Weights of a small GPT-style language model, trained from scratch on English Wikipedia.
Size: 12 layers, 4 heads of 64, MLP 896 GeGLU.
Architecture: tied embeddings, capped logits.
Each number is 500 + 50 x the weight over its row's rms, rounded and kept within 0 to 999. Layers, rows and columns count from 0. Numbers have three digits each. The size before them is the row's rms in percent of the matrix's.

# layer 3 MLP up, 896x224, rms 0.0667, rows 709-729, columns 0-223
101:554442587519484503493480533496546481580459501466494534372551553533503541397490486511514527487487459452491433605513540442517584460535463490503508506502406462495615479513472477459530514483625526408573433522481500472637436523601494553469565508444559535523475524431500492571465507542531453524514512505451510465437561543522509474505607521561427473515515492465433478572455528444537446460509452499574488477490439444506548518491484524518473474503454447493542506573522470447478461568507451477554553536518656527459541565563494489529495441472501441580502498536541538654495590538413537463583560533577454537471550463424400551591541511459539516457589540498487536510480512410366594548555
098:525552458553568448458452534480584440546476503419524446470421447534468461531558528504447426544430399517563570553543526555426584473517529516451467442476492393510461508428528448557420531493528525538543432560413448541488528566471502504483451448559456508539489442521426534565510469595493506500573500551550562548541565516592523490469446512480493544540498524587445428534502474546443521575516551558557511490529463548529566455434525594481476468554571517447481480400435465504518494441528574545490416464491525514472488490527530481459501521598467418535418507543504537509471611579450496489544515542531408579501440489507444555520639541445464508412515545380521581440445493534614446439429
105:588514538474577467502532495504508510492436533509359490536444607537587550408498516499563472444507437479526398610587575465454500535471444517529571441513494540546463487441557528557535517459545519573533525502550420502533559581430526456505452492403591558540438437491489560589561507522454522435568491505472509512398493445488528519496477412555549548499398498415464483557479537452519469507548469532507499511553453549519532502583506463493481489589477456480580518455593392540547619542575541554533480508460590598530582420481492516617471458426497435511516484504445460512503578437501535493488407508481589569451523474467520527509450557459563411483534534554450509561520514482455567515509
105:578503533492537422455547477566537446432545450491538351531415468536567484602408508473460499401463580570478459510488443442475579483523551462497542482486453537458463556403479477384477401445540587552505569558421422577474511454593545466499445456537512511518494557558497555556539395472487511555563457508508462485551409497438514551411557528429494507497481520433443481569457429522474395462506431452394503429474511459496488482440514530635524468469468566515496483453496483540523450529525483471588515517512519516535500510440539554511495490585538513451524420507526471593567484465484579458517460533522518496490442518496484545471527473509499470455457525569513591669482538577528518472582
097:649504511407432567470479461436452544487522419471506551476503529553460476494541433438499543493480466568507464433491531425572479584525531480458537558602410481446515471491532539460497468504485538407464436372533531585483453509409472539561516541554490467558529457462534516532510479511496530522450503487564556505527508446464577551569479428467547551474473511456514510491481588475576535551466490471531505527520495510475509490481444560557452562522590644434484446491551493537592490467460390405436533454496491514502485342580546490560577448626516431580470493474539479500474414444558423390532455473514567501478512497556520539550439515539478564587559470437537516494556507548407550496477
095:518484518438491461474527519545419522566528435585461480522462520461505482506460592558506478441510508482481569572498518482535439475522380470550460451384468557437495505535521502484438581436548458450500532552425531468466528530543484548453591439501619555593585461475529464600554567489517509504410518510521586464455524521409504450515517578463561488438536462497565485508536547455498495386515508534535518545423488502584544458574486525539654515477584568483502460530503414499491408483454448502556490525498492419500477597495587506431330456495591507522537512491452498504469504474453470439606488563469423496459568438528508530494438531414515551512541490557499527385512551565429529535479
096:437551469348450536556521525519505535559513488504549470505516572524495540451580507502549523486587541459460458453472465455468462478508500475460466411565468556549431555540516469455562533518468491427491478453447532421528492496574497473458511472555562487505532457481477523472504546504427439636563518441487513448514545509545588489536422514601612457493565538461410483477471485539516519558482512409475455447471436497563419541593499583482532398421478454584479458609477452477419474436480521508551617491513605411516456480524526509458504526500396467435552370494481506533552425504554508571530530441422484428449561439538502519501443518581440434604565502543477470497557540500434508582521
096:507537459526529476504489580395466483459459513520535456609510570490592441466440468478511483498504457631517511443557440493539491609493602481532501534453477483555498462519602521510450466454519545614567436549530432563508461535447483484583499469455545559507505523457398600513489521424565605587517500558465562531525500554480427483486652528504537571486434477550596567519524514552457485560411553491551443474532478591445398583404552487522494480470564458534544483568505481496569459453517459550476449436586558475507433503513507506504470523507521478454505542479499547527511566551460543469487544410594610489449412499459467515624526461480554458527444493527521547504557479494459443474432
097:518508599477535464549499610495488468386462432503531437478437451434505543412543568406488473536539485404571506571439631507486493535543501553456525569439534473638459609508500371487521437414458493481584454465466438500571507484534501430468529567441542453558435487466543475506545538539512478483532471513541518432563489478413452549595474519533473422491479577496453478536540502469560494464563526452547589486629552512575498400505532568535543466509465562481512625521532557474500546490463538393482540549437570465567474481530433427430480524527541448486470427481505584504506504405496525517493520474516495499491564482497555463453467568452441469478403529459491476502592559462506503533532
101:491489469400489421488509555474459431522529540446519525446574419492489446442462529508513530472514498545454509539490501559530420457475531506477500484472435478588460470455460558489444474487486573368535572471488557528492403627531511446542424483512372507507508437493426455435524569483541383429552553555596589462498472433594542572543420490532485471411558495563559448538548493490500602587429499515493553442481454464567434532495484562509513506465583481551510474443498425557487505460492446527437536465585463504557499499434554483511495535494429520545507436591387474556532454454584484559471440403442483519543483574419525443511539430502451525500575444653503488514466476497492514479513
108:456521508446499528434529460610503550549439483556532540480468530570467505511430431553584463535529359443532511554513416483495432522586498431628537505465492522446467485553535525463443548496574468483556552440504531475518532547600464543498507517435533475578615477565395525438503414520473513505549436531553433526549469467542425503604569533484523571641461460530558482487530563539394483532484532475516464404467471501523537534459484496483479402571580520515538527546545470450634533480479495510431483481518551471495526445473563572483504599495438409469426544547476424559465496516528450410486487498610533526508538470503555550533527542458515512495539456486563560456496471429455495402414
096:470551636484471503518430471465540490414443446514537552518511473507513463541461565441463506487516614441547426600378447531422515450532498558515446526574486633447527502597520536558546543568565554417426516479563465536509521492462557439468612553484405540465529517503521380533453552497407447440449465508453442406363469439565487520420447531465525513449506490532484543447459493545568526514441563557493478549448509428470482552465532496541607527515473471507532491514527509532441552506556486465482518446469526643512447545515502451452494455386542593510489415459572495489523500474472460497499532453469506416538439536517507501506465448460509505396540545469559442450519545436550523545489
099:443404524582536529557509482482526495573602514507481489569467454517379548497407653491563512522524474544514412493571547448459498491561518466481414462556480522506449454522447404469467496515486529461468584556531506470441532462510477466541588425471592430541478529458534529546624494542454437450499483482548499490496547516481510590430440455531589458497464576480525538492568467543489488425491490411459482501432432494411568492562560417444506594535514462366541495522517477472524492515487418456408507482389496572454513470536575510495549501403515560487492465447509599487504451484563518451495529457506436497573533464448573489571541372418590542566516464513458495482474497496480532460575
099:449569509510543511474499503479556542482557471497526516490456459481484477555494522531473458568483482543492518553489462480516456449533504557545542503466574481425533505536510537500542472492494532479480573400493469558479527571528578567506570415430470633395523440459544475468586522452565529561439400437590513475417430570567455456433433503491506458529511514524507548506479471424521527467491567483452573574477513487549512491495573352511586467495560421448547540512548525433549465513519522582525458565518408552405542455457467485437652448533551447456518531557439425454552493569571491623537587534412563514517534475563457542582549480507441493541483525618484495518508451514471560539385
095:444557497488484480505495459580439596460501478593467481460447501537542424514500456570621540537582473482626549477427397500541442474532473465452581400523536491465551458485517515464518477485495553555441524539452540444538589535520553551495509492543658521505474468451463554517461512472506568514455580535442522478535467519518460557488530405512563551510461355494520537525450556467531470425477475429491520552521557455544491484480513495511400375455483511464506474542502550609586507495467475439445558453456398494549481408469629499480529559600487454606480556437547457559467427554509500518538529481491527438497515446562473488449554490456464456412535450480457421472441456533461519437426
104:369512505432588484366539469513534530558440469541542613500546472495498576511512464590533466534456490427482534545509378439507485517503472542531540478477427481526488550612469602438497493530548583427548491433491468491560495483527460524565504530443485475562521497539497533461455345552470589510456467495477479577565472512549431468557450515460568498561484484518534465510492564468440512529470522583443456428541459540487552617467458507495558461475589511459476514469474552501520518466496489602493518503525460410537532455479508504459538623412484410582495548411502513515485566552381501426429435531492552506533574503454556446472509589474433525511514508493530508498453636388496506450495
107:638495561484454519486511597428462493489452508425492474488499477555433416541446562507592481502416426532500466469529526448409484492422587481561468483545528491493469539502488499428476547455532525477477487479551473465521480418581490554574417476471457481503452402532539536457460519554476426484375549533457515492414521593577493503430472465429528465540469464434573559375548493572535467521479490520464476523517477460525516562545534553446459494570422574517416420502534548471464434425590508495477433475442455508573553628481502476561493502510467530528519472542484394438521571511495463482459566516446493517510546513561569546494381439501673487569513495531508548517500441559530504459401
097:441467471560544524480526564523483407530559485485475512557482593574508523487487518482447471506519369446532486460497551518437479479525554465440439597518546572575566502503486528458531408476498555539461545465506492493531442450460427468486583560466444512496489548455585501463453534418545427487550630437452481535505566561476550344448388537502580427394458469495475503568423476537523447482585533419535466587552455620482497517387515474464498504460482489543472473460508584505476529546493511454483526525450528416460407479450619489532510470572491401434437481507444598557464514547504430418536439501517429534524414519490558543504482468512464549585459543518543421504484501529530489496552
099:560499523559476505561622556466468494447429407416550545527418515593584491591422412554405451504549482385504502506460451461505495485514515461445500513445452471470487419470511494465521439570454539515464582418606455496511436491576481514542468559510468497516480455559617399576471414569456476569462433537530478486534466542501528407520516478432514511537464506513456581441558460519463542489495493565515475425462442395568486443513521472533510533496439489518456470500442537485501405446437458492492517487469537474495514478486526556594489487526474636503561527500504465534450479518565547480542548680470455512507537525488475406424473461570484508556486552508592543462377468486503535537581
097:543389406477435536533425518502525415457520475534486453342516500463408531511511517466550534552503560563540605404503523587452462504471426463608494477500493469584556544478530457527416500462549470469480470463589463588518449490570576458387436516512466449424590422531484526520528440426630458543468485438477465423456487481493442455608539477465470487462519568557521483465531507422550506563415511553443427506430442407555478457498488502582542512458533433506535569485560511455511505492440521439508578472485466479529563500516447502505527512554428495475466448508392492501491451429490499501511465537467505482503570464390500449468479450572544533491601456504521505525525594546588501557560
103:498593452476472508525490423479504526389457451427553554619467503478600510421543418516462549467498468480536443454513462507496498518496532444454557504501447490434532448411474574537517545456394561569511529527509492585434428597399492489454518501555643494490506492512480504560483490508573488345539552610407563485503508514553416533492539526554491525496568569491488557481518423622479472468495488469472509541444519517553464498542467508508505528480420528566565473459516473564493520535472526489477538493543429493529434497496439466541594665470530468460619528408544529607560531466511517494499550515538507545453409561553479586557545517474577541541488478507468498497603434512545534490494
# layer 3 MLP down (transposed), 896x224, rms 0.0645, rows 709-729, columns 0-223
089:421525505457454412552506526531471530411448422501518464557472487543521460542454517513499444509530530524483551488450499497491423505447507534541499530495522486364392551507461448597431515578461509529479542493410522501388559468380514443476438523503460455512519538571478555523606537479444497579458534492518525601607511535423520502446351477448455487462506505511601584402491479484500574445487577484454445457531561458510419466533461530476590602495632445532417523467440507570526525499471485569482423434506471540504584484446513495513482541495497533419448505460524493383485467475586512512465480438473484556541490472541469455452465474497492481583446497448434451506553432552585424449581
088:500475456449541516500579541499484557408458515537471513543540512488604469498445523370554508451566523467493472551475604516523440525484437464517451498514502539444520513525485519514477529462470574472530567413563499598479396544506648554484529618511522460486480514502506506527566588435452494593448583402433494424541456450447510494494484473492439449477526464432510615464558523430489449454481526437624506505530553492465557586562506388498535507588493603542532570544542493502523496483523478390492572445518553460490520498464529509591522507449590558466616493440486498505468489463547536474476551452514539581460611478405510503521428488495557558419474486549491446427559478514506536598513
096:512503545526494466407517544512462488470521457554587505471520410459435412612521446408431474497497624483558579451482502551519525495632541500502457594538501430462564435564445477365493530468513525470467448449540511497463456511526524505556491564572387449483558539574532494468419525468501443523491551507540468561520509457514402529510511584471468410409471465553521513385514478569553557494487462487414513529481498502492474477450563577569558587414478591528470462463479542511500455487479419447498549437454418420356412550516543521396482499548562563423524437483465473500459479540510448497482552487461471576548462569514461468508522435483489539570505463412514489510577503460498521532558
111:474501498574483478481440469477472593587444467439537614485581532418453505418547523510627498538482463425534637468464452512479441535516470537559465448540546489487515452501574567520483537571494482488482391488523492435454500477435458568460496536563482491426453539494506464411505508442526386475489502572582500501429505609595484501528543479577467519476552456470574488423450543551521542501511490524549509569582530524449503470528488517440439520528504471457548491527469573525553483502439455524489498497553448512454601500535394387537525563336425540534488537461539508480446511503461517569429451476444564522543540448471464473479510639554458552531452485534408430382530533445448514529476
101:523550514527575582457496474551645472498455577469565417505452480489510426426487569539521369526496488478417441585485478552518522445466522513433462502482478484553524565507483493518573489553603480566482572545516452517580571551594550518435416460423527475506521508613426442473449452508506470535474443563462512522442505620460518514479500507570457440503533426461512537483528508473434476442515588498439584510455521443450515555520489493556488507583473486540526514611596497526483381450510562604497450563548438484510523574426488495511454373485478466451542544540546539462526534496456553521447510532512397493563499509487425468518528463466559495427423541548516501476465512630505460532388
098:448500527577535446492478513469477493503454533553529484508508514552528411446510413444432450563512557482507421374507448508526490470545499526542577477598514523507556469426470511547599431465438621520576455553568495431511494473442484490551532459515427501460457447490529581380433496511492568502425447457423499541573462472500429566462582417477572510503492460526483586593491542405437522502519540447615451508544542501507486505442504540473415532541503457598520557504469473461482609555509558532466517508493474558461560485520447510564440620533494533486444541399581492543518509535552528567362461472570540466533487399497488457441464498556605522490442461472547468564568503446509489440550
101:547472613614550474471503555508418484488545463461571511525581504525466589515545547466470496423482437569466484453505456494521479489446476549442557590452543515366593497507415620542543415522573513496520470476533567532567525483485503516453549538425435420412485537459478574581564512583531502432436474517480514433469572515515554508491495511417430583501473461531488471495475484499584587551596503445546538514495500588520502492510508480483469474488484618465435514503551543499572477550573534437496452545547480548445428405446468541548472480536564523648438465513545497460457420573463453519573400539543551495470503540488613505559483603433540540521502532456515450559539516489479520442482
089:493465541459415510477507402613495482501575446531517484452516409500411612575552596471493545469479509357498556491495502503474452406422452544453518455515523489459532531469484487529524580468463453377449558452493528413545571486551514464441579545542512399425552405536476532460591495565503467442538511418561488529531556409563593534523393456525472488490481442453368516536493503474551476480503498575471433509405519483519630439455490499531510418550486518524525541466429531508469529530534530545514533527525417513431530491520439460461501480525449489589477472455482483484581454487517385588504434562421420576476534504553502447457485559505518521464515525463465532579522521533454494580495
098:433526447536486494505517405419540581529467528497460494513488485559508491577471478596509481458548436640499533456457385567559508482484496470537433489480484500412566465479557644535515546435458580533444460543481557476434448513544457519494457544574467461438585565586421463516475547449418480487446459484432428571490511616512412440457559472530471519534533408578573494472431573518486508504476470535456434592427484552396494571549472433507502512471554465578443388542489473485478536503481435539548486505519398523472538576481517530475540552521555561510506511566569447497520409555507467439493498551502492480571479493507503525554527469515563568496618517559579501494427561466517571420499
100:519465539557555482481552425521506566489568524499543457535489539447571619488464513426554422471518486492590469499489512437485594478455501456547499526539542505522542542559508484541543530472508467631396450529478468563481577371492520552480543514481646480478504519517536473515527538502455606513469517475394454580420404465509529478485587549462492472579472397421526541469513465525447519488538557444507531554489493475349451503485510458491471490510485527441396507482473587432527525564460504484542500509516461447404490484547448482496438436512564542436567456405687535481459554578490563522541541541533481517478520489582484420482536497461483485511515492357483523458518530550515505549408
111:528527448526535557576490509481469424484549562485444536548578531512553424415463517509495511523491487483441414521451505503536552489485476530472464517552497582582542462553488449498439423511455494499431433500564473532536523494502564468507535481534452486420420474424489491524593553484513482533546478447425433451498495544481595608486483504603556418380576506437489574503534405468585540463476505408464510635510537536462419495547538487505597532371477509440464490481538531527347513569499507419572566505425474555449441576538552452534453450521597576524570424463449511486484526484475601519531499468467435472448550580435508504454470458523501552528459469534489426439480499573507503573588
101:503494463416556523546485544506499499589536487389489525541466475518522363514574511506631519504509459517553521453541504432590491554509530474560509435491449533421580497510440525523568407461573509597485486494574540559598449399544494581450530555527563540535433469554505475570495396476517582488524502485523524537558544545377541495573444520419450487528460511509439491480488436412494408614412508457442465540548523497497517518500553541544471491523490496500484492537557482448496454485521498493434585543414465511507623431425594460489521547547548534446528532536491517501521511476579591556496481544589507498524496527464461480414454554574489554561485440463529578571547533485436386464415
100:491592557506510470488481608502438521518433495415436496486488442505563461565526403469467508472467590375562487566475471576526565546479533480472512498425560462465546499475630505500460430519503454563523434511543474505520410508489564490422463450486486494472558491524531413505497532436498485483527382514500511565497522448390416453561529518555522450462505481445452471490478518446444530423493561577443521437477539640569533520514477554486593489484540394582544557503490459489474496515547500539569466501556469447457580626534449472482407565521512502523561516486487480454506499564429468531604362464617549516541456501559499508454426613488513394457428449479501525476504539501542534483460
103:474452453546420399536465426586379448525420557502478476476500564465495543451472514475519534445468547479471498467533543561567572507529465422465469516557439459568480543462459486465504554548482482543473476527456501441475470466500432469495515511518484423638493534470443501488467568498463452455561588579401473502554546447515575493552492510459503496518483514551487400450441512572579556545504377504554395437522551400475555509495544582496388591439476559573416450546467473546406560518426546405443543436517510439562451526521576493561428533481489495492521446422517557472460436502475469419432421473575440497464494511431528539474439567478544537496446475399505462456458510468514447502580
097:466525526441561557534462526486529528533558493505452483502505536581489419545492498527618535409565476539530555400502490457494496544530412484435519556561512543416583520481515441492525482479632415541363472581486577485476585489514615484491506518549556564527507460429519483487522536491502542477536523436446532438459436469589467503523548548570545547446483439486577515497421505486637492516423511460527426565603575426485510394518507421502440436495465522435522453610438590497437507537456457561461566482494373523478504461459445487463493475536484588588522487514510483426529477513520456575530451432519496545462481476478362480551551552522480466487479428548443449471467461551447511512529
103:504509437532557522558446550502481435466582488582475392532489524511453450456468467467463454457498560550511375472491528588549485487549504604531405469513602482583526533472506477497592452512577519507468502524586410537488478497481544531465513516522491524404448463500473524522502488526543522552600492486453475397480544576510554461408531483559600464442563569458419516477550505508591535503513453555581455501461648454495442440536506530553425515494470485642510503532591505520405486501497439364516486448445578580488381461489563481514516439496528512474473545577530571505454494440486506488552605499487461499536488510448492530436465439530505496476477447404498513451557525595584539561473
106:513493476566588454544492510515463518492482511464537471525528532427450466518487412525473575471617407499489450485528444574514425418474534546412445441461474477496514521513482553597534460490383450522523438511484404537489511494562443492505394440517396507482454545545475544539466395494503517581549519534510528493602467541426516471528543614436542523527444436603517493495476487513501522438482554556489480505505464535457417579457488493475544539530488492563503494489459460557560577428440532446352468452520481448493582513532497648530517506449545586457504485542508481488373469578507508523488529509490540489556504450419473573471491533473453557438460458402496550579450493347564522589462
097:491481463519431491458481418505551556438478583478503488442554456429441512469506480502580518490473597518470571477514465556532534479503523547520559405487407483495348471530510463532474532518552497433501507527453541505508599475541508532501455548516469487532530444498530469498558470583458582519432423555595585423528454464504451569539568499486456583578551463431578464511496519517542488526394515560452569442409571382520472480560519465456567534490502491496555507430396463436501489501464489535577541527563480560574576510511405580491488530486544612554536426483589463474573472461534493587508586479467564474519556486451455404526438541449504498458592518426447610499558521532442498522409
103:513405522413560459505546455523437580500473423495447507511449458521557522524428537552486433477464450493422584521577483464496484560573428457428612453516516535478480415544474626481489512421515407457516561439546497569526424448547495515532501557440439499489421441556401484592511608444483546482484509465509458582462416521551519536489536410586470553573533482571540516453528497441520440487487509527447576565513601483492503509535507451434577498497394499497442536501482464500501445492431442572540466482438538523506456548536524527549544461494502550537423534449586432467480532470608443536476547502452468543545624544524438473472508565483527504552502553552445513469368502429407520521434
100:504574625467604520438555486505551570547477470496485528622458547534537417408551429521479475453475468386492376581516507416525529506584581581407529506563527498481471459526469528489548463580402462525494494542486521468449520507436455553582520485531543528600426631454534483423430538530410510484468510562522521565508520542507578547465531548454545535555483475405495560536495525563505465526591470477531519490565577566423531534573491541465458555503485480498449399494420433552519498532610449592541446518529569539499359520508575477502492479461610563490572513530532481534514558475490442476503548500509471525542462552610527557498530529456479514494468523507528525485500456511436466500507
100:493424560488552491439497535503512453536534588569432416384526498517449506573467566440544456495565492442529538486486578438543481467611529519530495486526560435541522502555519517426447389449587497495558546521560562423528521375576480548614517468469335514475454550464528510485607518499374427626464491465558517454418482474544548462487474531478522495490438468457510448559453432457477491566476530437563492410496464569425538497420490491479461473497514527434402520487476576489545524490551448520454490559452461506487574358553544568493399447516468531515490510553508477444476530557535486522527471507525484519486600455436519474429508461603521479491498498481502471515431540452457468548550
# layer 3 MLP gate, 896x224, rms 0.0699, rows 710-730, columns 0-223
095:542535499593470407456451483488506425567531506426534480488433526492442516590520505606458501506448515533547494510532474574468537435556500535416535446530518514569514512396564441473469471527502427499484488559424480409446559447512477525498480365524514573491454507520489533493476446620555440492575406590601536515464527520571536537427450586486560585510413499553536433553500510560451524554522537589465535491541476495520537423435464530501498451475550490478442443529469512488463484549504574625614474515493447539492468514502509453413600427558413480475373462574524493494485493568508480498471457554484433465548388499607488549510585550519452442524566499487486514505448466534558449414484
101:543560451477521509532466479567547466526512457447512485514390489501493618396519614549586498502499423531404461582466603502432521473477501483510537471467501505538463602454623490583531495491444511508563526562449499504536564512468570473510482514425582481542383450433426467566557539522472475457493511498483498470427483507455579457493524449584480623578545519498407475594449549462453457485453490435623470491540454543507486503515515532437524449551579543471492541493506444524477520509549615509451431489498572560562545410511508526632466513557422435475487458506513536546521527387567502560509472497580488561496496447481454500490483569567531473426534497640481571476483503521523456533522
108:442465543432569557502571586455512490572554447555420452424459527507594463501483470443368565409474580458553356426554566479460504457532461435478454540478528468523488515490506550530447550464454475470419491475499484496509387570512515480529539443466517498527488547377511561553467497440504533467522430456462501528470510438525470498519479543497481481415495469558469516609490535422440473560527498482503410552482535581529558424424515542528511500537566435440496547590440381479446587513596580462443529565466529514540453545505559500481526500581494391458471555556453519456493536488448534459516545522533410553498546556530527462536532425551391492446439418423532584555543536462504483502490
096:492469547561550510485530536394553502518546465501527487420571484542542467538448478475496583582482504518580494518446550577442498538483475590542559466535492580436560578554576503461460462544462415570469480575533458505487439494541466527562531550494481497461510511515473528482622563483564457534519545532464476447543577510560524531479552576514384525514454455597604543512376511450573557505522528512493575393522424439541503433505513492440486489545498497589501469513547492462538446491590451475567462433427579461534547494450445523455406552453479455485439468472476422528480422563558511543512526471420404494420434585518533500608601407457487459482487498577454524571467457397503540550490
095:510496538461434546466495571525398463574500507461479484496473426452531652462518547439448540423485593505452639494595446519460560523499489467503450505563602550459592440530578499517439446467548466476450518513494499498476458493527466621446571494502510516559517431424538433522413569470508444464476493514424536473468496424464534483486463619432521560580533514422508509548506497532477482365409494508466516496484437482468430514600515526566494560575483595483497476481489465425446406536458402507486458493546534467484542437455522496541493428551500508603557518492524532466499527543546481452538409534505473515463522479490585559563530485451561539458563465485651482458539430510473419443541
101:447521561560539504442484550504459462539567526532537524481570531549432466494477615548414476485502483524471510539539497456520497531488496518463537596468514525420566516543452550577545436562500515489513505494601567509642540522409485565475547542440466445506459587471490498578493475512545530403427405506448531501471541560552479462526431499435478511529452425511516504520515485436524553414591449460550580503498433582515535451517497454528478573540551560474538506492576514464502515573546517429460489505501470576461480397475507593595563424571619556594476546478566508450429431564377481493533442595580560475485477555496543540576544620525573511517422452451525527509573452521504496448479
093:546529426474544553525528559402516537456499527428435505512538553524533476460450448507549496557460455604580512511530461506478498536562499497514527532493511462578448474443462484514474500439486484620587460597473484592459413592519506526484476430452549613505428576485501499508457519431467539523513491516485579477465425464370466481495551567452510491471515456611609461482499498427505425552541487472595515471560499536459364509544472485537557473513521488485446509520532452445504454478529458456541566500521573427516487522392535624509510487458595415383446524555521495452465481531497458524454427426550463562573418541387505466558500463483483473584465474491511392434441493436503576448551
099:595434577402524559536470490458470519409425551508566518484444439531557542510500493447518574567444531544461490494503649533453501600590478501481484491542541540421455476498540431513474318505429539477498545399542464544515528495522516559510498568544457485557540503538478502526537456536541490501530473462501544467510423472492487507524509551450480490469449573507493547521504447517491462426553435469531621512541513506573526579612549477545487539530539507513469563433542515532553533534436567447425539458525522481525458526480501429558449522547486461526519422438499484585565440495488626382531401404594517524534415381444507480521481506483546503552593545480530437499520469474444532469622
106:496443497469366510477561486557469446533480472474430607553502400527444514505531617508494456541428483524472509582471508534469561572530587477633568581519528493610456565449479479421489482499492504480521544420530527427514494558599523586509470500478476495577489532448456470514540536448576489560512489521506475508482453432405450565543548492482505447536430481483521374527523557404425537407524619501454496464476455479548483409469520497431533457539593440454615420552441508553580543515483514471427427441503429499524514490437532506475504483503478404478385550527491501523515531439553497594429581481514495518510480489476517545432566492443581524419425563553535503498520520508445517509537
101:547519508537540455547481519396434461449551618496468503510520470488564460435600567482540586468555564609480502514515574459536518549382458598447460522563508632531500437519426506432473443523463471515491483448534461509494513489572561471562507501522425411465429485443530528555560549439584489505513523421475410427492521526519526527447470485539482465383549419456517515480501412516564511533467505444553517631498465518385425437575529525471574478425435489514515446474473437546326518572553486452561532488502498538503437513529539423527478468447580592497546515535465561547525473517456556544519524494470484494483481546399465494511431411551525509543438483464481490513537505538514515551589
094:521507463455544520543462540499439443631575509531511546571459516511526381526562481574628524504499410501521585357538529466520437551517586477561568441469486537488536449544459519476534436491539554593478561445493532458556488435529551546472510470475588535532468444597487565550509511455520526492474547431550459471582421580409504453583486506467518508560455546445436541514477493446474446499476533424432514527576538549481488471516471560445463463502515484495475458522510517448525503539470476464457448444455542511476506442500501516509464555547541423435470625567510511528505472507622577471444485521660549469519505539434474518451454536601550551641469435527447544515459449595495433475504
105:490494387478433365511488508462560414519499542484511581503529421537424525455490590584488550598428499554646461505470502520450516576570423581483474440497527484482468577517496469565519532557542481541495503453547571432494418477493536459512528457522468415518424489589392534504624464546532592527572504425496556582487555558578492451473479491475532600498499491476519493433450518492539503490533482398512526535460535435432489378509497423407522480490469435430482503574602448432535524494565436526491461464433518565556533524458469484541598547465436525553505463537410493499439432486532508466490593521528436502514439474502510494546529504452495495502467505574390514489445490547566490564531
103:498489441443450504482558472442610561530456533513528578625426521448479522495495495543550453532469418488556472532476489449493539441575431510461423502486471429463508543500508564421510575524561481514546505487528467466451457492519498491479447559475503531519369514589401570509563446530444439527507447576481523572582492562448534600505497523435495547455447431561516466588475621539501522462670504532498442510506417520588517456406519482529486427481549450503500561495488434498517509491543597551513507523450520484540475399448374466496515542373559484412438592516565606528541510575442474560513528561421446519578497459459455493466524517480504519532447547434465517520556534511505470544495
092:377459463452507460464502597434458484542497482448495540534549538475394482444517502474535524422525454530485546437403537540496506451548521583453519632621605588464511557576462510535557536498497527464460387499580516476531505473533454482468596476430496462510593494500510498490576545574512504507486455408413446511450464508460454434554394494565496462557524558490458460466534538519545472590554554483501501555581499472492537506560543554508550538469482487478548428630393542474494447564510535501526485470479454566433532472530467450570541440413513570482555472442526551401584500489507477491519550491549437469529438443386516437584516435473446479552464450609476477510495527501530530585550
104:497490500516514413579523511395490430477524544480417447537507563463485483566538465496458559442471597504501392478449534551493513569546575618456443497531498543595515479501478462535606498538486531448471473472478480498450565488449505487444540530545585407469410503517459487485459482469563450436549431464455544375499523611475516458405451518563498496490576457474486540450561509459547455533470497558482525496426556520487433402555491528544460552443455576597548551485498579506413495477433467370503457527483579523501451580493475398485472365540501529463506581530463546501413479482565554555546538591525546499521586496507513419473503441615452476486464467460543545455581449510517547525527
107:428574451506595523489483517494518516520507435482515481541462551389512470516477470578488551440557536443472435489499383538473471582556457493475473504419460470556521460526441498662572515581492474497462481464460523515414543499435447458500559475474517474403501591480531463427440404492486587502563468521554478465566477482536416517470526536543558538520468479476522582536554420501480470447499568533503459450497468546539535520491512432535556572441497498518541560455500517603563539542456496405460525422558529406440524440550491474458552384496588476465469521514527558595462359511523445540540497562500563489488452480561555365474575524492370483432528468455480491480513377491471450536489
100:485456591536464578423509359495583498447330438427567500540473475526569472546501472472581509513403534575549591532502505535555571545588544480564554450508508594507410515499506492398466411483564527499457501571570567556507570490527506560467420539473447552538540465561571431502481486546476512558399415570489587475529429499430473562549520533444501534549500490452506455485510496536484474468502482507500553414413482444533482551500528409554582524472471506384535541417502558489509479468517501518532543540498468514478510509477453570487541532572497588518494481474598429537566523555480543578418509518453566508459516522411520521544518566518536543502484529415469597496501503511413471527579
102:437455513535632496482511490474494505440592510571457507425535511567491492418544560603560500541540514545448539535533492445462452555547486557544471555543529556500435563574427500488503583468590412522499464509509593506597490440551540524421608503442454505444499501484499520442558605418535503521508540491523512521412483499585514479502461441667580516546556487504524452531459474431618518443519551471465509552522549483429454492585464447424538430505529454419463466583488515433449548536505454508479494494478522578529462533487520504462490533461566489422465476510513437457580435441493481556415500438439457465469458471569553573522488641447508508534507500554369427472486484488473480567443
099:551529501528440463548557524475551499559492542486564535502468458522540438494535569553499535616467479567615497587563551448479497526535497513603549466537463463554473568513487495437460586454552502497532482522415465431529556561517488467561573517559546623545433557457492613559495447435501471549504438537438494506552521506428512604526486442519473583490438516546475431583505557492471487473540545511498592540547440520503461553402529407546488449552559497476530554528463463605518479572494585529428537524398453459535550527472496533496521500450399476410410532475454542561526586508513551483354545518448409609489495398527471550539486554572457495438516505469453526501517487451541537429535
102:469461323557524444515521479441470531567454406539440591406464493375469503425594515537490459466444485512549489579628475498427510483506494576503503402499471450524455446525492513581501602484496408460474480439465488520479510541570429483561512537471491565506474531413490587514527558508574563567580531509485481559538584430512541551539525539460446590475541496517523408549491510506470516494481521539488473476525528559566611497538472479470541581512491451508450518499419521496529553533495499543471452413552457501456462563437549468460539520436512443577417584493484510489541545555458502549500475513510450574535403442473435521553554534476506469450613463470395475451512598567490562461409
092:556505486480437464542570515500499514530517507477512364485461535631578431447463462463517540527399473550517447556491469584492507552496553526529622445500475503564467573525542472517473504474560559420395452515567502534376410514443565514582419513568533524523489394501508609505483515535466429553504541416517485463478504469382550454460533497474457406561536533536490575515483481538473469454531535497461524361462563528445474576559528381479446501582520553519478497501492532529516445551509502443496529499438524554500477552538497450440481539491444443403587501494481527541585512500520604462426407542561460536481531572549511544470507456607505506515507444610486576531498498495590452481489